config = dict(
    hidden_act='gelu',
    norm='rmsnorm',
    norm_place='pre',
    qk_norm=True,
    tie_word_embeddings=False,
    init='normal',
    optimizer='muon_variant',
    schedule='wsd',
    decay_fraction=0.619,
    final_lr_fraction=0.0,
    batch_tokens=16384,
    train_tokens=216900000,
)
Each number is 500 + 40 x the weight over its row's rms, rounded and kept within 0 to 999. Layers, rows and columns count from 0. Numbers have three digits each. The size before them is the row's rms in percent of the matrix's.

# up: layer 2 MLP up, 768x192, rms 0.174, rows 551-597, columns 0-63
# down: layer 2 MLP down (transposed), 768x192, rms 0.238, rows 551-596, columns 0-63
up551 090:457479491414553509537471494459462532390501578518422476496477522470497482492457569530493415534591437482487458470534495526466500487518474523494526515508453428557470512428533519475520503489522526
down551 095:584586498540517445506565462495523504491515491475458545561438529490491459428469587475475505581469474478490532481567386571492450549494487485483494498509424501495467521464480525489430527515498513
up552 097:470470434474432447490564433506490510524525455533436497546556474575522491507528521489489522560489501498467453460532566488503501516536445624518430586520435454437524449516476499486453439513539456
down552 109:493458533483546439492606484475467478483564460516464483515538522491454484504535487466477575594433511518425434424492529462519548554570526570501475516535452462484520433482464501510453494497512528
up553 099:491480537469505476521552533457453529494500486466489473470516521453476488501515501474532477493470534511520502426569450554524556524487565554475518547503503426500476557516474434519550489453516481
down553 108:478433538551495474515535519508510498497481555474503505473476533493524549462470471445507491483393521487549483453542427539494501488508518526473452506495461459499501500500452494476537510480495532
up554 094:461545476478433514535449457486534539485498509513410485536478455533403536569457471527480471379500512501460527543516521443508499540534531484484523495510463523480509531505487608519505421474504517
down554 087:482515490555421547531457506465504528460496519487469490495478478527512466418534514464501483446546484553468526553517531461557454487520463463462512496565512554484525432515513545472496454552538495
up555 096:496549472514405469521452501507489441435578530517470469484536534456517538471516512512458438564510537467516525528462546472455500513467461559494462451400559500485513530497478519500462468473522533
down555 090:453538473504457491539449477462522486402549534534466507468539487476522534484521392490440506504487521502531496468518530529466485522519496487477550491435575498449534523513459482480477511555547541
up556 109:469510505538517515501502561474582533459481547472572564484520500451507491534565560456506489507457514485491444551524604538453483517553503522558383479532514477490504519495535474504515508495521488
down556 108:469532515484521467523446555457586513412461548503550545476537447438505472546494527482495546549496489485486431518574543511425533523460492553562426462526465431554454522454585504573524501497540486
up557 094:449534523483539587449490565473500451448394504519465545491533581526558598453471484499491435505542465438503528535511519530451513439512485540599430487494511495481517457470467556495507424469523526
down557 085:513477433515425454442439524520455522501565578492522445504537392488479495559539521573547440420535596507521501475495472490532534508545540497508551569527490525503488558507507492469445464526540537
up558 105:466495520492594536489430491480487511486461497528478436492469516554458519477501521531494510456506404518437503529467486480476498473461539471493587474540512482523517532425527537523538485453446574
down558 108:472512547479541526523475456493427525443438505539511517524429532556430518512466504512512559475526430474405502512458569504472467468438523483462563461529495490524508516465494485530537464445481599
up559 101:586471479540476545558570449483506461496423490509525481511476505513528488519557480457529498469520470414496514473509556531434572404536422520512501488476488515508500482418522552504531552462546464
down559 109:493456527501458569595485472445493503490497517526457496472485493574495568544509477461514560514544546439540462442481496479468441499536423455478447547438464454524484479453548531496549500465481535
up560 102:495464502498430433486535496468411431402515420509507527517459513490499550563472470513476527482534509503601491515492545557460519448446540566416551599530472529453508422459537505593560487504484516
down560 112:485576513503529423487519585502437511490449414495468517494490498559516555536499392444465538477482528514570444501528572473526503464498583562549455589467458525456548501441566461593520480502541545
up561 097:536521499572421543555565483429558540488461578576440478498465474550498537552544519501493542488445436497487451521512524536492556591409519501501506471583498552453496458477523467492534532451540504
down561 094:523540562442484592511524438568450524515543431509467525556547489422547515505627527484500537471494527507502505518522507502506490460540415475415494522525551500500515523543545490504528489484484454
up562 100:562501505451527433477500477437463504531456514532521475567509532519496562467510533534461463458435498492537563494486501461483436442458475481532457491491475573529493577539477523481498504484514517
down562 095:545502509437523470514432482454439512501518551496524531526516472484492471499474480524568475522509469527497538543555547511461466419513426481459496557536455547549503511532474485468494512452526553
up563 093:452534504486499535534460512461483469489433574505477475465488515483465558486520479460496524590542563526488506476569523521582466492551504509457482423461556490539486541499578508483524596419517405
down563 090:501435455483463471486515468473527490524456458490525526491536380531467438521406460553524496487512547460522536581496517524458554537492434408515514520541473473491517496476495465521494449522489489
up564 100:457447483527438447563427456508505427574476499432488520573491467498467516478548432497571539519501496509507464440526514436463477552511422481525447453438520524498548489502555464495410495490497507
down564 098:530467494466422527527468496409465523518472430535463540552493538518507485504442534521484469538503608517519546475554522506498513390434432437580531564503535578440499496573479433545496536411525521
up565 087:505508549479576456480612396523528482462521519551507485536477505509522521491575505486568491494494526462574500561519456494525558551434466492458553506509537464494491489498495459505504502484504529
down565 082:528476437478512425529385569484492535552464485453525523460568550564448474520475567583533474564492508619438502439526542501419463488509478480543483487406488514523495501516562539534523485487517420
up566 106:523464477494498490517541467478499450537531472502507456468512494502490501504546558481523431416529522499499486375571568500502541530494495480500499529416516560454534474440514497432520486541448469
down566 104:484530455497503506460470435499549439517527531487556511450530458514515456539460578496517480463499528513496474412581526490524475482462481494499499535482548552471511462456481518451500517507443480
up567 099:570532578480528543552483457500493486456460468527471502489591414548457525467547466521539517542502549573436460521512530489533544507522466442459482473512507493492493530480508455446468547461526538
down567 097:475510582492484526557512455486507410489436493503453566475458493520521470454498484499592490499565537494485480493481470503534437472537481487463568479483564526494548472504512484537505418500503521
up568 087:453505536455489436494513497476592497473525492571489480461535414500486548563498499430404535472517459466500512496454496575523562594537528554535538553551475492496498494540418539510454478523501480
down568 094:473453479551506529505489543517426557522488604424476486482547547509536476551492524529564514519533486496473480562555436428494483436523468426494501413514490505505502508524516489425481554473516464
up569 093:494461482478526515486539594520529490540481574432426499467489521407484509531493459433473517520488491545589581555473424494506544484487498446471492457519521468504523477476509448503492557446557460
down569 093:480506500507442502558484476609553525471494452545483525494463516574482546526477538532520469497536462500492463484430623518443588619536525534526508532473557502538516486602434483468519477516487508
up570 099:520504537493479530520550540511515514520487475446464431493499515489414615515575500474543457563429486483498544534475472539536523478475540451469472509459504494484501459416542457545534559523533516
down570 107:523531505436418476554529555460501486511480518442446515503433523420439590525485494497475477564419532472509444525499461519473475442466443454462523518442454428530562468459543489510515462505488498
up571 093:513511532511521456547496426444571559461535496465534446434455442530527512568509504524464481451496449465551547430509455498530513414511507498466594481528503509423533532482537442480529500464552499
down571 079:425465452453478566488533502515557556511555506514494511547501567552563478516529543559513503544487560523548510506446507461474501491550467430554468486490561563473527594447487462517554515513517433
up572 099:566505471534485452437495509502496450503485473549466484458529468513510508520467525544520486502496474478518493479525539410496498508480628532527416514529540472521463467523454447454530564531559444
down572 089:466542565466520570530534565521456573507513473439515553560471500534517523506534462553485533479530545496474521545480503532522449526516383559519590422459468481501513453486511524472468459463434520
up573 097:451483486545547532499562472519509476602517453467485472535484452521495540523472559573513545398487501494421554499543596480541636537457537517535477506511500499521473498489526446467500488577520498
down573 114:549461445548503464616498471539431472522517454483516494477534518483560507488490526463585479407465481522479528446558592440561602540433507530543489432452499530526518453502485488478565506526455537
up574 109:500504501469514503452461569496480546497463529472517482532537506474511468442545533483469438483477462532536520521429507526483462403585517449428392536470578435490529479507456516512490548491548531
down574 099:515537481503509511501476533464427550515520542458520528552558545548543557451501442558415502411521487481489520508432550422526543462533518484485423532521514512556540523542532436466489488460504534
up575 090:524532431473539495427469531482454442415501530560498473479462550466506528519610524483521507532466593504507471523536491437473485497520510508510567445478510496493570469522506475477542418526452448
down575 084:541525529508550512543541480539487488521522520440579506452462536530483529469464541591434493559520516467479524458426505525506573582507488484535541545536533567496496516506517522539454476621485455
up576 105:513495560480519515449477564509474520455460541516529448543537487492507482493500523502541493507487496508515498539481529530519434514530433550467394502559546552471581499522492517586430495493486520
down576 108:516506558539562547535436495533518483510492483538522461526500485552505445500484430498512526524433422447503491467505486440498503481551473545512480472549537551484472488502442563458483481478542476
up577 100:494455468475440430563493475454418532569463524502494516495493520560545473469491496443563461522475460522586551483505517461557430542511464552501474452437497483604456429486453606477535469470438559
down577 098:521502459508482460576504474475434519596464523490494479567445499493522421438469503464565476427459508489496540486516440520514478461505516476417492453505513533549442504497479521471472422466455460
up578 103:490460488495487537542506471554492493457464495376539455484480527474509491511569497536575495516486540529501496556516504466539507585523454471404477519486543497505542550492477486513471514472501461
down578 096:491441493525498555478528465483497553525466517445490437415446555497516463494490464486487449402496430543473526490472535503591473494498473521435506530484470527518513420479483554477478538556484455
up579 109:486542478515431517480551553522559507474471550501534561482397557487479492596481546449473576380465436439487486502472536482543473523475548529474453546429540479472523387528475486515484495572521501
down579 110:566476523470449476470531505485523512494473515457521529459443532520528527577469469453549526427492511525481456519522505522581425551414535566479456543490524529432491472513467433520545488468412526
up580 092:561471506471463456473535524410554518497487491513473493485505455564540534476483517479541515527473540456482458461492519494526524431453507561412532506556534502526550497545472456468473421528456521
down580 082:458547498455486506481516524560524538475476489491508548508548514430512488554470487522435481444539449515514567517526546517491480478486523475603460524399496484552477505521510573489554555489607537
up581 103:477500513498502506537486505426521479477401524474520484521503592530569529497547533413600508570444542519526506527510509501444475535592457474447437480441594469549472547509478440525491520467492523
down581 099:439469499495513513545566601549542462542420474521505477471537486521459543554497527566538503540551514497499537558491501516517527461518540590514471474486558479482504530506518523429521551561459505
up582 102:472475481535435494464539550507522483496557484539400543471523497401548515498474547507530530532584488517579479535609543529567448491427436537492521493545443516489472450467524443448543447429517532
down582 104:456491490506395491514565465484520525564488452415488609549515534437438498461503492491572548450533571507539447513539537531523453587431529486446558484539534563526490495498559496479534450554460486
up583 099:512508472460559444451448521442510497512416491518458467495469502501558477510530465477502526539516475519500482537494543535504442516483467529513547482534588491494470531548433499514524553441575470
down583 097:456463432447475421451475492503445509564469492494489520436454533479456484532496474463470507518451543499479467489560520497522533537478533481410553538511468435490444551544530516503478544471490483
up584 093:502571497521579555455521538464492541506466495529414496446480493484481541496534532495449524450515466472513494493549481539615555541470494537580540495507516525462446497490495482475461513450564497
down584 086:512418470522507463502456502518496543460557517471504488529505491434625471479477473518494510547540522532478527480496512459465531396510567441473490507503463515495568573505485505510534475535456496
up585 103:546599519509550545458515514547512518545462507507539439505508485480455529496585511505469477465484525472455495540574500488509515448532543466501552437498507586542531498490506460480502471451513543
down585 115:616647571456519526488536522509490527558481546531418473502561527514500473496522488450481519476523497459451521544575522465496461514542537534475535534485470537447523457558489553465493528548454483
up586 096:525523465498468541478521574481515490498480484488494518583531493478542507518480540520454461527481478536583474507477510506523495500437536468500532463565550488487480491514496494513399595482454496
down586 087:508508438530529545475505508471542484485486502440432502468452480471604579477500419507442468476499491476567447554543530506507474494523560477517505500519451509515435519468544455500430528485539483
up587 093:525517547447483544396513491513508435497463570484452518440474466516517516484586499490560507555474531557480512505532438502527515451500451450443489390525493486520458535559508511533502495532518495
down587 096:514551441528543430525497478518482565535530473480520492491537505468489475538450472466407437433464470449557482493493541516434509534523540521599547535507504459513530516494511552529469487491496494
up588 098:494513433470446458471522531479500477516480428439480652459535575467526546518526515475546448505447524458490527537535503510521571459482499544497449462479417562491493485531504495469482441432448478
down588 088:504485428467526526491537511453480486597509496402518530483505447510566486599542541507537486470441559541512511572534520491496449526456459432518508511522484474500509505468490499476444547541475509
up589 103:533480463538540544433484505512493507483511481515491548527509500500522489477559484504516445536485576505497511491511485431492447449461556535499545516488536520520468449548471548525487421480518541
down589 092:437436524543537566510443440491517479520502522418573515534513453552599516507471451542510472473544513534440542495456526485419440489453517496491533447546508533571462446537459575554514553534507499
up590 103:499496517483505481486584663447468465409460536454457471521474478455463548536540539514474549513479529542484444484489481535516525474476445509476529469533522482513507497498468463460515505435544521
down590 107:477525531432467512541525526482495499503413525473526469537410518546447561536489494561559523529510494462520465495485509526488528510518523490557513469446543453452490478449387419572506510398492405
up591 097:528440473472435445475490536541428530555503484562439558453489484496521466567510506442506608518479563586425477518505566450514410510437558585543595500475483480538487492486453470505486505520557551
down591 109:527484451513499473463482557471474541541476451490525580473497521516499504561576508503515553535504542561420501501491545482528462530451530554561500490533503532495508431497508512468461515474529588
up592 096:454509488560478476447464577569468480476557521496500532448467476454537510491482541456555491565436486556436504481452583461508521501459577544512560538506471471547456527508516434440496459518465462
down592 093:529483497482499482526457502447513455452563552571593501492505460518518431551568445443519491479503457514467429513544415512447500504456507558507511428478542548549524492469469513476487475454511563
up593 086:479457536449536509537495499511520475553479485483573490565517599529491485568523464456478429413523494463495500522449533504588479531456441540431444479448471468501499539476471463452540551542519485
down593 081:533493474483498489472537515513524430477573495507477542545447526591546512538482493483453445484544433473540469510511505517526473494490465495484473546483473472485450583517540468500503450489486510
up594 101:607449537527456457467526507494424480535492504431506497536561509492458455478525471521568541514509545525526491429501532554505522499535487555553480530454484424522499487489451478514514522516512484
down594 127:606487525547498442501507504532419495498439459462495464498521546455464511536515481494565517557491572498537566449566551525557532483524518558510472561484482496447519504485450470571533478483465489
up595 097:527542476573516546570497445568528440498494575452533436507456516506475520570508485499469435490488531485444456490536589516427564504567485444521535387526467486486556469542503422534528507482484478
down595 085:508486514445439502429534506515432548496592484533423526455486393576581422460521542490552519478480469481497537520396499552463492445515475566520479522542494485557471564525424549486511460535530574
up596 105:524546493469511486536579484503431488481497491528483457459523505471506479509490463470570573542515558452461473466583470482534446476444435476455503508537515469512557501441415525522512505475418479
down596 107:476548474572539512552489485481456558466456461567549459475524549559567512565476471429479521534567469476439547507522479535516530496464502571520500467490562574536490527524425527489524528466441495
up597 098:530476466503526525480489531575578438458522474511436459435433542563508565499530553565600504557529482518458529526479513495480546476510590447450465476466477535461522515503484523469491534530531504